Part of a small language model's weights: 1443M tokens.
Each number is 128 + 32 x the weight over its row's rms, rounded and kept within 0 to 255. Layers, rows and columns count from 0. The size above them is the row's rms in percent of the matrix's.

# layer 6 attention output (transposed), 768x768, rms 0.153, rows 554-575, columns 144-191
size [106 107 105 105 106 106 102 105 106 102 108 107 106 102 106 106 101 107 105 107 107 108]
[[155 165 129 165 131  95 124 145 132 142 137  85 139 108 133 156 143 136  90 166 153 140 142 110  95  97 159 155  95 129 151 135 118  93 177 122 151 129 118 126 152 114 156 122 174 135 149 167]
 [101  88 120  75 168  97  73 127 133 127 166 139  96 138 140 121 133 114  93 139  79 134 121 137 172 151 182 143 121 104 132 151 129  83  74 126 145 123 174 185 128 103 150  89 178 124 155  75]
 [129 105  92  60 168  87 115 142 128 160  42 103 129 168 127 162 166 127 151  69 132 184 150  77 159 130 113 163 104 111 141 170 133  89 142 102 127 121 156 137 118 125 132 142 106 163 136 136]
 [171 143 121 124 118  89  91 100  76 116  94 141 118 122 139 134  72 136 104 122 122 154 160  48 112 104 171 103 130 130 131 135 132 136 142 138 149 127 118 126 119 118 135 140 127  56 138 151]
 [140 125 133 147 154 115 122 194 102 189 108 182 127 155 105 179 124 139 181 116 140 105  95  97 100 136 120 185 110 131 126 175 101 170 125  64 181 152 179 175 146 113 147 154 196  51 106 132]
 [169  99 151 170 147 147 162 130 112 143 102 150 130 108 159 107  95 107 134 173 142 108 102 105 118 122 112  93 152 124 127  94  75 132 128 113 128  75 107  82  99 140 177 136 150 151 123 125]
 [136 133  98 166 145  88  98 114 100 130  72 140 248 152 132 214 161 110 118 144 122 106 106 163 128 127 167  91 143 100  99 202 120 156 111 105  73 112 106 126 117 164 160 121  59 118  85 134]
 [173 129  94 103 122  95 125  78  94 131 150 192 140 104 129  75  85 124 111 101 140 154 107 115 114  62 151 151 123 132 124 121 142  99 173 168 131 124  78 156 138 104 158 166 122 108 125 135]
 [142 125  81 128 187  95 145 111 114 197  88 131 101 137 133 122 145 154 129 108 155 150 122 117  80 164 136 118 152 123 106 156  94 128 168 114 165 150 155 131  84 119 143 174  52 142  92 118]
 [104 118 210 155 122 116  52 170  64 126 144  96 122 110 139  96 144 149 119 128 122 152 160  76  79  97  64  86 126 173  91 129 135 128  53 172 164  43 121 147 135 166 168 185 148  85 126 150]
 [110 137 119 116  99 102 127 119 101 134 149  90 181 144 120  87  36 151 121 152  93 125 146 169 120  98  93 131 140 144 185 138 116  77 133 111  85 210 148 119 111 146 141 149  88 141 137  83]
 [ 91 160 144 125 162 160 165 119 150 162 167 128 153 152 128 180 146 111 138 106 124 156  97  76 145 170  74 103 134 105  81 148 116 124 142 139 115 130 160 196  65 118 139 160 117 116 146 213]
 [168 147 158 117  89  81  77 133 164 197 137 117 179 112 162  69  74 141 139 183 105 171 107 138 147 116  91 120 107 182 152 114  99 113  20 151 110 167 132 145 104 177  98 122 137 159 102 114]
 [108 152 105 141 125 131 163  83  69 167 133 167 153 184 135  66  91 111 127 137 115 137 121 192 136  33  98 124 112 107 137 163 131  76  85 152 137 157 116 166  96 170 144 162 100  61 107 111]
 [102 117 183  76 163 126 134 110 151 174 109 131 151 142 142 162 119 121  97 142 165  95  84  96 131 157  69  88 147 102 147 107 136  81  92 162 117 147 121 137 137 149  75 154 184 183 144 154]
 [110 116  77 241 113 124 167 166 103 155  89 186 212  87 150 147  94 159 104 103 187 108 112 158 118 143 126  96 137 111 139  65  91 140 161 110 134 132 132 163 116 114 121 121 169 120 167 127]
 [136 131 102  73 160 142 158 120 133 116 148 135 134 125 157  78  73 157 123 118 131  91 194 104 113 114  82 170  95 151 109 136 118 126 109 132 127 136 104 139 109 139  99 173 128 154 110  71]
 [ 98 105 122  98 168 154 129 149  82 130  85 136  89 106  61  44 152  98 157 129 130 106 132  43 104 127 132  90 121 107 109 142 106  48 135 103 137 139 119 132 127 156 146  99 113  80 146  96]
 [176 103 155  99 144 133  83 182  87 179 128 112 145 120 167 182 148 136 147 135 121 102  94 144 124  94 162 134 110  69  86 118 115 130 118 144 138 142 106  83 128 168  85 122 189 146 154 124]
 [108  88 145 168 106 130 116 121 158 121  84 149 107 102 130 107  91 134 101  95 128 140 144 223 127 154 105 155 103 138  92 124 102 100 127 115 146 163 155 111 138 122 115 183  59 192 102 167]
 [141 150 141 102 104 153 131 132 120 117 135  80 128 129 102  99 122  86 132 175 141 155 132 104 133  86 112 164 111 206 167 163 119  92 128 160 154 206 143 156 112  94  66 132  92 105 151 148]
 [ 78 170  45  96 144 137 108 102  96 158 169 117  87 163  96 127 182 144  97 122 133 125 155 182 115  62 150  97 122 175 134 119 153  96 117  93 102  94 166 145 170  89 146 124  94 184 133 110]]
# layer 6 attention value, 768x768, rms 0.0593, rows 555-575, columns 144-191
size [110 107 109 110 109 108 107 109 109 112 110 109 105 109 110 107 113 108 111 110 111]
[[110 161 105  49 168 133  93  99  92 100 157 153 106 152 148 146 136 126 130 147 133 116 109 121 131 122 106 154 128 126 100 173 148 121  86 110  95 129 132 156 160 109 153  73 144 109 101 103]
 [112  72 123  88 124 101 121 105 110 140  98  62 101 155  90 163 161 159 156 107 136 150 126 107 150 101 156 169 146 125 143 146 159  87 160 117 109 107 162 179 145 172 125 120 102 145 126 162]
 [128 111 114 145 138 169  63  85 137 139 110 163 135 147 103 160  80 100  87 157 113 194 169  61 133 121 173 128  90 111 123  91 193 108 153 155 147 159 130 131 127 128 164 106 130 116 163 133]
 [101 137 154 153 144 161 129 158 142 168 143 176  91 143  88 131  97 131 181 142 149 116 145 118 116 119  98 120 150 100 101 146  51 147 126 135 154 111 134 167 133 139 107 134 163  82 148 113]
 [ 80 118 143 167 114 169 178 119 100 156  63 183 153 121 100 112 109 123 155 170 119 160 145  99  98 104  77 116 137 140 119  81  60 100 143 183 142  78 103 107 108 155 217 170 142 126 120 133]
 [186 143 107 166 172 116 121 137 128 123 104 168 189 177  69 168 158  79 110 134 163 128 142 152 115 104 148 121 158 106  75 175 139 147 138 109 121 121 102 148 120  95 145 148  59 158 101 213]
 [143 120 120  79 104 100  94  83  66 105 143 215 127  84 117  82  81 126 105 115 151 117 178 144 161  91 139 167 157 148  90 125 109  77 144 165 119 122 126  82 122  91 149 142  55 128 118 129]
 [147 134  68 113 194 138 127 104  73 154 152  99 100 142 120 145 124 161 164  99 146 184  96 104 121 172 130 145 157 155 104 159  70 131 161 118 122 160 170 140 146 111 143 187  80 127 176 103]
 [ 62 150 186 112  70 134  96 193  96 138 128  82 157 118 134 110 137  54 101 159 152 147 156 103 102 110  94 109 193 175 165 125 133 118 108 168 130  75 120 154 143 152 126 169 169  85 126 162]
 [ 85 102 172 128 111 153 161 121 130  89 132 139 170 140 137 109  91 171 146 156 171  94 172 119  92 122 117 119 121 161 124 167  55  74 149 149 114 183 119 124 102 176 156 120  86 131 132 132]
 [123 168 199  85 174 148 180 109 141 185 192  99 145 131 123 176 140 148 115  86 135 106 131 128 115 168 100 142 135 162 137 166 125 107 166 108 167 109 117 164 103 146 201 167 108  97  99 207]
 [128 141 131 108  82  42 128 140 112 168 129  73  95  89 113  81  67 132 142 159 141 116 102 104 162 118  93 112 124 132 192 186 114 101  60 150 123 182 173 107 153 139 131 138 109 120  79 103]
 [ 92 113  85 148 121 133 134 105 107 154 181 145 136 158  84  16 137 125 131 156 115 138 139 147 158  33 116  97 160 123 186 123 140 102 103 131 101 176 115 173 136 160 162 184 122  93 143  55]
 [128  77 152  83 158 134 108 138 135 119  84 179 132 124 155 172 126 150  85 112 137 138 109 134 125 200  78  94 143 133 103 124 160 105 146 134  81 117 148 110 108 141  53 157 190 126 177 109]
 [140 144  84 228 167 122 151 142  77 176 114 142 210 116 147 161 126 119 152  39 133 101  94 156 122 135 116 124 114 128 159 102 106 110 136 128 126  87 109 183 139 155 136 123 138 146 183 161]
 [143 126 128 112  89 209 121 111 128  74 154 110 143 121 172  79 120 154 119 114 145 111 176 121 132 101 123 182  93 113 142 172  92 157  99 139 106 142  84 117  97 168  93 124 104 123 108  64]
 [136 114 117 132 167 107  92 140 133  98  65 117  96 152 103  54 135 131 183 168 131 122 144 110 117 127 175  95 134 114 154 170 127  68 134 105 135 131 129 103 105 140 158 123 123  77 121 114]
 [113 153 141 123 156 142 149 201  36 130 142 111 134 140 137 176 126 113 165 141 134 114  77 142 156 101 139 115 157  94 122  75 146 133 103 104  56 117 119  95 128 157 117 111 142 124 160 126]
 [121 140 119 159 124 138 118 125 145  91 151 143 136  80 142  84  95 140  90 103 112 122 151 188 144 176 120 102 129 179  61 124  89  65 106 144 111 172  96 136 167 102 114 184  38 118 157 128]
 [126 134 109  99 145 158 117  58  89 127 113  95  87 176  86 109  97  96 179 185 125 180 157  53 134 113  95 189 151 178 124 149 132 124 114 108 130 203 122 172  97 105  91 109  97 119 148 142]
 [109 164  70  84 146 116 115 138  88 165 166 123 145 154 130 149 144 138 100 135 122 117 118 166 169  69 121 122 104 186 141 129 155  96 126 128 122 124 156 125 142  93 151 149 134 199 141 135]]
# layer 6 attention query, 768x768, rms 0.049, rows 576-623, columns 144-191
size [ 63  67  76  77  78  85  78  95  97 108 108 109 109 111 115 108  67  68  70  86  85  86  94  99  88  97 110 122 112 109 115 108 118 111 117 115 111 114 115 117 112 113 105 108 113 112 118 107]
[[163 164 120 146  98 112  84 184 109  77  74 145  26 179  64  76 136  93 166 185 141 161 143 141 131 128 130 142 106 158  86 152 112 116 120 143 154 157 165 107  85 100 150 123 124 135  91 118]
 [113 142 135 108 211 175 184 142 108 122  57 104 156 139 159 125 117 120 107 176 121 112 133 154  50 142 151 209 127  67 149  85 141 120 131 145  76 161  98 128 170  91 149 133 216 131 180 140]
 [ 95 149 133 133 116  55 129 139 128  97 136 185 106 125 118 130 147 153 147  93 126 139 116 113 146 169 116 136  69 116 106 105 158 164 167 113  77 158 162  64 136 103 120  82 162 158 159  69]
 [109  93 154 147 107 159 131 137 165 194 110  96 124 172  65 138 107 150 157  65 170 147 124 122 205 107 109  86  73 168 146 192 151 157 105 121 190 137 186 156 132 112  89 120  83 157 122  85]
 [132 150 147 122 178 192 142 114 123  58 117  78 156  76 134  95 119 120 134 164 143 121 119 146  46 137 140 168 155  76 147  74 111  67 161 116  56 109  77 137 171 121 161 154 150 113 135 128]
 [109  98 121 147  95  65 131 151 161 243 149 150 149  92  65 156 152 169 129  78 134 136 113  82 128  59 168  90  88 181 120 123 150 161 116 134 191 143 130  94 103 116 134 114  88 147 154 161]
 [116 116 120 112  85  69  95  89 137  90 120 147 120 180  55 104 141 104 123 143 120  86 108 145 166 127 173 175 143 151 149  90 125 108 153 126 134 100 136  90 127 108 172 160 132 144 182 138]
 [137 114 165 109  83 113 108  89 115  76  88 146 134 184 102  85 134  94 131 115  87 124 162 126 213  99 130 156 108 115 125 120 115  85 128  82 149 130 130  56 137 108 138 147  96 133 100 142]
 [102 159 133 102 143  29  98 143 137 164 103 145  95 146  90 144 132  78 158 104 164 120 158  99 160 117 145 139 135  93  93 172 100 130 103 136 127 127 125 149 123 117  90 118  74 103 126 136]
 [ 87 102 101  86 102  83  96 100 132 134  94 139  71 223 122 100 157  85  98  88 132 110 126 148 201 143 107 187  63 114  97 120 134 112 108 168 196 115 123  48 124 140 153  89 136 112 109 126]
 [123 140 138 100  81 141 108 125 159 112  64  67 110 112 135  46 126  78 111  74 114 147 172 129 169 152  71 131 141 138 101 121  78  58 163  87 163  83 103 130 153 130 124 103 128 107 123 112]
 [146 134 128 138 210 169  78 135 160 138 161 140 118  93 150 129 101 153 167 134  86  60 115 148 136 149 110 159 162 122 159 136 167 141 126  47  17 100 109 111 123 180  88 140 108  93  79 166]
 [157 112 129 141  43 156 125  86 145 134 132 151 148 119 101 144  97  82 129 168  78  54 152 115 166 109 111 124 153 113 101 117 135 114  89 100  98 103 101 166  85 125 128 112 122  91 123 155]
 [123 175 156 134 103 152 117 102 116 164 143  81 160 130 144 169 127  92 150 138  93 167 118 119 122  87  92 187 133 134 113 170 131 143 129 125 122  98 139  95 153 132 179 129 114 146 217 129]
 [119  81 131 167 149 113 152 158 134 125  67 112 144 176 111 126  98 157 191 120 179 129 155 114  93 146 148 136 134 137 101 121  87 123 122 179 147 149 136 152 173 121 171 136 144 133 108 105]
 [194  92 144 161 132 177 149  81 162 122 134 119 105 116  99 146 123 103  96 117  76 102 145 125 114 107 143  81 132 130 114 142 148 119 116  99 115  96 128  97 145  51 131 167 133 173  96 144]
 [165 128 126 169 119  96  87 159 127 115 162 140 146  75  80 133 131  94 149 101 116 154  93 176 207 101 101  96 114 144 169 137 150 154  82 123 122  85 130 129  61 115 106 151 102 116  56  84]
 [100 180 206  76 121  62  87 148 145  75 107 146  85 173 102 101 122 123 148 131  92 116 108 137 135 198 150 153  88  96 130 109 136 143 117 165  93 179 143  71 114 111 130  98 153 137 140 179]
 [122  92 142 144 102  88  98  95 160 125 199 129 118 151 105 143 122 117  98  84 105 124 128 128 170 100  66  76 111 156 167 165 178 159 105 143 208  79 146 148  84 167  77 106  83 140  77 113]
 [117  81 163 107  84 189 121  82 114 156 127  96 132 117 134 149 103  87  81  97 134  91 109 135 132 140 112  91 143 149 176 163 108 131 117 108 172  73 101 136 114 100 114 149  78 109  97 105]
 [ 94 132 118 137 150  62  90 173 122 100  94 171 123 129 114 138 123 123 110 162 134 160 170 121 142 150 167 178 110 133  82  94 130 137 187 138  58 118 135 104 169 119 164  87 174 117 138 120]
 [149 100 167 120 164 181 133 120  99 146 146 101  96 106 120 177 171 103  80 120 143 119 109 141 151 136  98  82  99 146 108 192 128 170 108 117 152 144 155 122 129 125  91 106 133 123 115 116]
 [147  98 136 138  77  81 112  93 168 214 111 155 137 128  92 148 120 102 128 161 155 114  93 112 125  58 162  70  90 146 122 164 157 120 150 170 186 134 195  87 112 135 129  81 105 122 143 173]
 [118 171 146 153 118  83  97 130 144 167  88 158 146 103  76 141 141 112 130 133 146  97 105  95  59  90 183 102 146 103 140 141 119 167  98 144 116 132 146  78  83 133 182 111 107 111 169 185]
 [122 116 125 130 155 108 112  77 132 160 103  78 120 179  99 145 114 157  69 108 109 142 130  74 135 137  99 104 134 131 112 123 152 156 111 130 101  87 130  30 110 185 169 107 130 102 107 164]
 [129 167 156 155 161 188 157  98  95 191  79 101 143 187 144  84  71 160  90 108  77 137 126  97 111  97 139 130 181 165 104 112 176 118 106 104  82 133 164 137 152 133 160 148  80 125 194 186]
 [125  50 142 132 192  60 177 126 111 163  58 172 146  88 181 126 112 127 128 125 168  74 122 142 122 179 201 156 163  93 103 180 172 157 156 179 111 146 156 154 169 145 137 115 131 144 123  93]
 [182 162 101 142 110 167 173  81 130 187 124 161  87 140  66 149  94 177 201 112 121  90 152 110 114  74 116 187 143  85 126 114  91 129 109 133 103  78 119 188  77 155 134 129  77 147 106  97]
 [ 62 151 128  91 125 120 124 135 101 108 168  94 182 174 199 157 126 104  94 115 172 146  99 140 142  87 115 142  87 176 135 189  74  96 133 124 108 127  76 185 113 117 199 148 136 138 197  94]
 [127 125 176 141 127 112 130  86 124 140  91 163 121 126 144 116 132 109  89 184 128 163 128 124 139  32  82 143 229  89 176 120 113 169 114 157 137  74 144 123 171 113  82  89 130 152  98 145]
 [149  53  86 123 154  91 121 167 117 150  79 136 108 110 155 172 103 125  77 200 161 156 166 184 158  82 116  39 104 117  99 178 161 139 135 166 217 153 192 131 145 133 137  44 100 123 141 130]
 [184  96 120 159 107 127 172 115  87 158 108 125 132  94 136 172  79 110 128 168 100 117 149 100 111 124 100 173 114 141 158 130  85 114 136  54  97  88 124 189  82 132  83  72  75 141 194 135]
 [151  98 113  98 109  91 104 140 151 129 116 143 117  64 150  99 166  48 150 139 131  88 130 132 163 108 126 155  99 138  96 123 110  93 160 130 172 128 105  97 135  73 123 146 115 158 154 121]
 [161 129 144 131 194 166 176  92 120 114 166 155 166 140 139 179  99 202 116  91 104 119 132 132 109  84 137 173 135  87  57 119  75 103 136  94 122 123 117 146 158 152 125 105 111 107 152 166]
 [ 96 185 128 130 114 146  71 200 126 116 147 196 144 158 104 142 137 136  86  79 106  81 166 146 155 114 143 108 147 129 181  92 149 125 166 173 146 142 166 183 146 179 151 155  60 119  82 150]
 [136 177 165 131  90  64 125 128 147 128 155 118  78 123 102  97 148 169 137 135  59 146 147 171 128  91 122 153 136 124 122 142 125 112  94 163 124 129 127 149 196 135 140  42  77 130  46 165]
 [143  76 195 148 124 135 106  99 128 118  41 114 147 111 128 173  77  57 153 110 108 111  59 163 141 103 135 214 157  84 105 135  94 153 163  80 111 170 112  97 118 128 133 114 123 111  99 138]
 [172 155 141 139 186 110 137 152 125 147 143 103 139 102 115  55 155 136 188 158 115  53  79 123  97 136 148 157 149  75  84 102 109 148 110 103 116  62 128 151 127 112 102 138 111 154 157 141]
 [125 194 160 139 149  57 119 104 147  96 159 141  94  91 122 102  58 155  86 141 136 131  68 105 123  82  52  88 123 118 158 140 157  75 137 129  74  88 104 130 110 114 129 105 107 113 113 126]
 [149 174 106 129 151 117 145 126  72 151 203 118 126 153 110 146  64  90 137 114 114  78 119 170 154 128 191  76 180 150 122  72 130 150 135 141 149  83 149 150 137 115 107 118 114 137 118 101]
 [190 191 161 188 163 102 148 158 105 151 148  87 183 123 115 160  87 136 129 104  88 128 145 149 132 128  96 168 104  53 158  85 133  92 130 123 103 157 127 125 119 149  93 159 152 174 125 117]
 [142 144  97 175 162 142 133 147 152  89  75 180 151 183 104 101  94 226 136 106 215 123 116 186 115 143 174 146 144 131  89 108 112 143 124 127 192 132 133 117 146 171 159 167 144  81 145 165]
 [154 180  74 129 127  74  88 142  93 122 138 135  76 162 111 108 181  95 105 156  97  68 135  75  63  84 162  92 108 108 137 164 125 131 172 104 106 151 105  74 198  25 129 167  96 175 141  88]
 [122 147 115 122 102 124 158  74 126 167 148 156 176  87 151 104  76 105  74  96  93  57 173 128 133 140 119 132 105 105 132  86 116 110 118 121  96 143 103 137 127 183 157 118 193 158 155 100]
 [122 171 110 101  67 100  91 153 112  96 150 164 156 153 166 107 118  72 160  92 150 152 172 168 154  99 117  87 104 107 173 104 101  97 172 159 170 116 114  96 140 122 115 137 146 140 112 207]
 [187  93 161 201 131 133 102 106 143 119 140 102 133 141 101 181 155 195 121  80 155 146  86 101 144 138 108 145  47 158 109 155 176 128 146 136 151 171 152 108 161 140 127 102  74 160 103 126]
 [118 212 123  87 161 124 172 152 136 142  98 153 129 167 158 123 158  78 117 119 124  87 126 111 137 139 129 122 128 113 120 141 143 151 168 183 129 133 123 143 177 114 116 183  92 146 137  88]
 [166 124 138  92 115 130 118  63 156 143 160 143  83 144  66 147 156 160 191  99 140 133 145 139 164 110 116 149 136 123 117 173 165 133  91 105 135 152 135 109 110 149  56 129 143 108 151  92]]
# layer 6 attention key, 768x768, rms 0.051, rows 576-622, columns 144-191
size [ 67  69  71  73  69  83  62  75  93  98 105 101 106 114 111 111  65  71  65  70  69  58  72  73  85  92  92 103 113 126 110 103 114 107 114 113 105 108 108 115 111 102 107 101 115 111 108]
[[161 118 122  93 106 212 127 128 136 147 163 106 122  84 138 108  99 141 140  95 116 172 134 155 122 169 135  81 191 111 174 110 123 110 135 158 113  87 113 128 138  76 148 153 135  78 140  87]
 [138 179 139 169 116  91 113 152 140 115 137 172 151  93 193 151 127 137 173  87 156 102 107 111 134 115 213  71 122 122 101 162 114 118 133  96 193 119 151 149 149 204 145 131  79 130 140 116]
 [162 135  37  87  82 245  96 126 126 138 138 105 136 161 165 100 149 113  78 157 118 200 119 174 100 140 135 172 178 176 128 139 106 150 139 135 107 149 166 139 123 119 123 144 163 128 120 129]
 [ 83 131  77  97 128 112  95  96 117 191 148 183 126 130 116 107 146 110 131 174 126 112  91 125 124 129 116 134 130 158 179 123 122 159  98 148 112 118 118 127  98  85 132  88  90 178 130 119]
 [164 110 120 125  84  88 130 157 160  76 161  98 145 126 108 112 121 160 126 110 110 134 140  96  95 148 141 127 170 125 131 108 139 112 134 110 129 120 166 156 164 169  90 107 154 128 124 117]
 [109 150 123 134  97 136 103 114 109 168 104 157 100 123  78 115 111 102 141 153 122 112  96  79 162 116 138 119 118 108 120 143  89 126  98 143 154 106 155  78 109  80 120 127 130 127  97 122]
 [109 114 142 112  71  71  81 154 145 185 165 158 125 151  76 110 128  98 102  70 129 122 126 123 167  72  60 120 133 125 122 114 123 177  99 155 207 156 139 117  96 108 133 133 101 124  86 134]
 [107 145 156  69  92  71  97  70 163 148 130 135 158 171  77 151 159 142 130 110 134 118  93 110 150 115  85 127  90 118 118 116 126 122 134 172 201 159 120  89 127 100 116 103 128 133 101 127]
 [ 55 142 144 102  91 124 119 117 124 108 103 149 107 119  97 130 139 107 204 151 117 144 123 105 149  91 101 113  99 110 113 140 108 139  80 150 220 126 148 130 125 120 154 148 163 127 103 170]
 [ 82 106 215  93 113 117 123 115 126 112 166 112 125 172  84 139 137  86 161 143 110 178 149 127 199 134 138 101 177 130 117 115 107 126 135 139 210 134 142  72 126 117 162 102 134 112  61 166]
 [173 101  94 115  88  92 111 174  68 145  92  99 157 124 139 147 165 161 164  57 157 135 110 123 120  61 140  93 109 129 168 115 126  54 167  85  66  98 171 154 146 130 123 132 112 113  80 153]
 [114 100 139 147 173  87 160 129  89 101 125  96  79 111  95 149 131  99 132 149 145  76  57 149  86  84 146 149  61  48 117 140  86 148 168 123  94 151 106 122 192  99  77 159 125 155 163 119]
 [125 216  80  94 138  58  92 154 160  64 109 159  78 112 139  65 122 116 148 154 132 146 178 129 191  75 119  73 105 100 242 108  93 120 141 135 102 157  80 113 116 165 122 143 148  77 118 185]
 [188 122 109 193 163 135 146 118 112 114 135 101 139  86  92 130 113 189 204  61 110 108  93 102  87  42 149 179 120 104 141 142 188 128 134  65 117 122  88 116 170 139 110 121 120 145 141 118]
 [101 120  73 187 103 111 173 120 147 110 121 105  86 141  71 168 120 144 124 115 116 122 133 129 127 123 135  91  81 123 118 181 123 161  97 148 142 111 165 137 125 139  86 112  94 134 146  78]
 [139 111 167 149 103 178 137 152 155 182 126 160 192 101 140  90 144 134 121 127 161 163 133 136 135 134 200 180 129 139  60 109 109 168  66 153 154 127 126 124  84  96 138 179 100 109 143 129]
 [110 147  92 102 114 158 148 155 110 120 104 122  80 151 125 185 153 204 109 163 145 210 180 129 111 131  72 131 162  99 191 158 147 131 128 147 114 160 151 102  97 134 118 109 125 153 142 126]
 [156 124  85 139 150 203 160 101 134 103  95 132 110  81 165  98 135  94 136 155 169 161 143 106  93 167 123 129 146 174 151 139 128  99 127 160  98 138  91 177  99 118 112 132 141  51 140  88]
 [115  45  89 171  85 112 124 161 114 186 105 139 121 143 103 116 123 152 161 123  96  92  90 140 160 114 117 171 145 113 134  98 143 159  99  75 101  85 169 112 103 131 143 143 122 148  84 157]
 [ 78 169  97 154 145 148 121  83 100 152 101 171 174 145  96 109 127  56 119 113  89  53  98 114 170 137 135  98 115  78 143 140 122 133 103 124 167 161  89  90 106 149 149  84 111 170 162 137]
 [152  88 169 130  75 187 135 111 155 109 158  76 128 123 144  83 164 139  96 109 103 177 143 120 118 124  85 156 112 155 178 119 131 147 180 184 139 129 180 133 147 137 140 136 178 131 103 159]
 [ 55 112  90 129 100 149 133  74 160 146  70 175 146 201 125 167 125 124 116 200 146  93  81 106 141 148 126  97 225 124 135 134  93 156 168 150  85 186  40 114 123 138 131 108  76 145 183 161]
 [ 85 166 188 142  94 154 114 120 171 115 103 159  80 171 119 131 180 102 142 144 107 150 113 133 166 191 136  91 169 141 117 148 100 154 124 187 192 137  93  89 107 138  90 125 100 154 111 128]
 [ 86 111 172 151 112 132 109 119 218  95 100 107  98 161 129 163 131 129 130 143 125 206 114 136 156 165 169 115 152 202 113 142 111 120 118 154 154 141 113  89  82 141  80 126  97 173 121 108]
 [145  66 133 107 106 106  75 117 163 142 104  68 123 125 140 125 123 132 120  87 117  91 161 126 149 124 103 119 154 150 109 115  36 104 159 104 151 119 126 134 103 140 119 116  87 107 206 125]
 [131 121  98 134 157  97 135  88 129  50 128  98 127 122 145 172 145 165 176 145 169  95 159 139 160 171 175 117 131 120 121 109 152 111 120  99 116 104 103 198 142 174 155 152 160 144 156 120]
 [ 99 187  78 102  34  15  93 171 144 129 127 148  76 164  94 170 151  69 168  99 128 112 125  88 107 122 158 184 169 106 168 150 137  33  95 158 142  73 120 143 111 161 100 140  61 175  99 140]
 [ 48  96 174 158 134 141 102 198 169 115  82 132 130 130 146 154  87 198 130 127 126  88 163 174 196  99 108 130 116 144 136  82 119 108 190  85  87  91 181 123  86  97 130  62 147 128 139 123]
 [147 150 145  78 140  86 134 116  99  24 167 159 156 131  84 139 144 124 146  95  72  97 159 159 162 156  95 139 160  95 146 160  82 117 105 151 149  76  80 108 125 105 101 121  85 111 110 181]
 [138 115 114 119 125 161 129 125 132 133 162 103 117 165 133 137 110 152 112 147 128 110 152  87  63 107  82 109 130 139 148  58  92 110 155 116 122 106 131 108  92 134 131 168 125  89 152 117]
 [122  82 113 130  97 140 122 138 170 111 151 103 200 101 112  97 121 158 146  82  88 103 134 147 115  96 122  71 136 120 145 126 142 111 120 109 121 110 171 156 107 127 166 115 120 185 130 131]
 [142 112 155 119  87  92 146 131 112 127 151 105 146 130  88 114 128 149 144 171 139 118  90  66 133 169 149 126 164 173 140 118 137 155 155 104 108  94 135 132  73 120 143 192  52 177 154 103]
 [141 134 111  71 112 136 100 114  84  37 141 114 172 142 139 102 151  89  99 123 158 101 144 131 199  81 102  91  92 132 163 113 137 104 148  91 143  83 161 168 152 126 188 112 110 187 155  96]
 [164 161  60  62 105 100 125 103 146 129 132 182  80 129 108 190 180  96 167 128  95 161 158 226 144 144  99 114  64 134 115 139 171 136 145 169 135 103 115 159 152 192 113 168 111  98 157 126]
 [ 89 143 106 162  57 131 158 165 110 124 147  98 134 149 114 155 124 174  38 156 113  86 124 182 127  85  89 112 149 144  65  92 106  97 184 114 147 147 155 130  43 147 105 105 101 115 113 137]
 [111 118 114 181 141 148 180 120 110 170  65 102 121 148 141 148  55 185  96 149 128 138 145 181  37 128 122  91 134 137 108 160 113 164 110 132 146 139 104 150  88 192  95 146  93  76 145 135]
 [116  69 201 145  98 123  74 120 121  79 127  76 109 116 174  93 134 113 128  96  91 125  99 143 116  96 133 164 111 187 114 121  67 147 177  86 155 140  85 139 177 143 200 164 155 126  79  78]
 [180 162  93 126  92 147 153 112 147 135 164  81 120 130 152  79 107  81  97  97 122 118 159  87 122  97  81 145 105 118 111 113  83 108 141  96 153 136 126 127 180 110 106  93 133  85 145 108]
 [144 109 102 155 194 117 135 102  91 160 122 124 128 157 132 128 124 123  98 185 136 124 108 135 114 138  99 158 126 210 118  88 154 114 153 123 147 150  73 153 157 146 129 105 131 142 138  84]
 [158 162 149  91 115  70 105 163 106 137 113 180 122 135 144 102 113  71 144 185 155 138 131 145 213 137 173 131 194 137 140 124 181 133  75 177 143 158 121 168 164 130 174 153 154 149  58 114]
 [156 172 168 126  96  63 145  82  80 100 151 132 151 142  98 139  93  73 124  90  23 185 183  84 119 165 141 131 114 115 198  97 110 140 110 138  87 136  76 124 117  86 122 112 125 164 121 163]
 [ 92 140 128 104 154 233 117 101 116 103 193 154  92  86 118 166 170 146 197 145  69 125  88 118 196 188 131 145 141 166  95 160 147 124 107 135  60 101 162 132  87 124 188 167 121 147 114  66]
 [176 142  97 153 151  50  74 121 103 175  74 122 127 115 110 103 103 138  79  93  74  43 136 192 127 171 194 156 141  80 136 137 138 132 103 102 108 215 114  98 115 123 131  88 127 164 133 148]
 [163 111 124 116 103 154 184  44  93 100 121 105 191 139 138 120  72  94 135 158 105 184 113 124 166 105 160  99 127 126  80 124 195  96 184 151 139 103  76 132 177 157  97  89 137 175 154 117]
 [137 133 155 124 127 131 105  93 110 123 190 142 141 161 170  94  86 124 128 182 119  99 121 153 111 137 134 142 119 128 100  97 169  72 117 109 114  88 117 129 144 156 136  94 100  72  90 204]
 [ 87  56 122 127 139 122  86 156 164 132 131 146 143  87 189 147 153 178 131 136 133 143 155 109  84 120 156  92  95  51 150 156 129 160 116 121  62 157 165 173 115 108 129 144 151 101 109 165]
 [126 100 119 132 121  88 173 118 176 102  91 130  92 121  77 151 144 157  84  83 124 111 168 206 127 131 156  74 155  84 114 105 140 111  91 136 187 119 106 112 160 133 105 172 132 123 134 168]]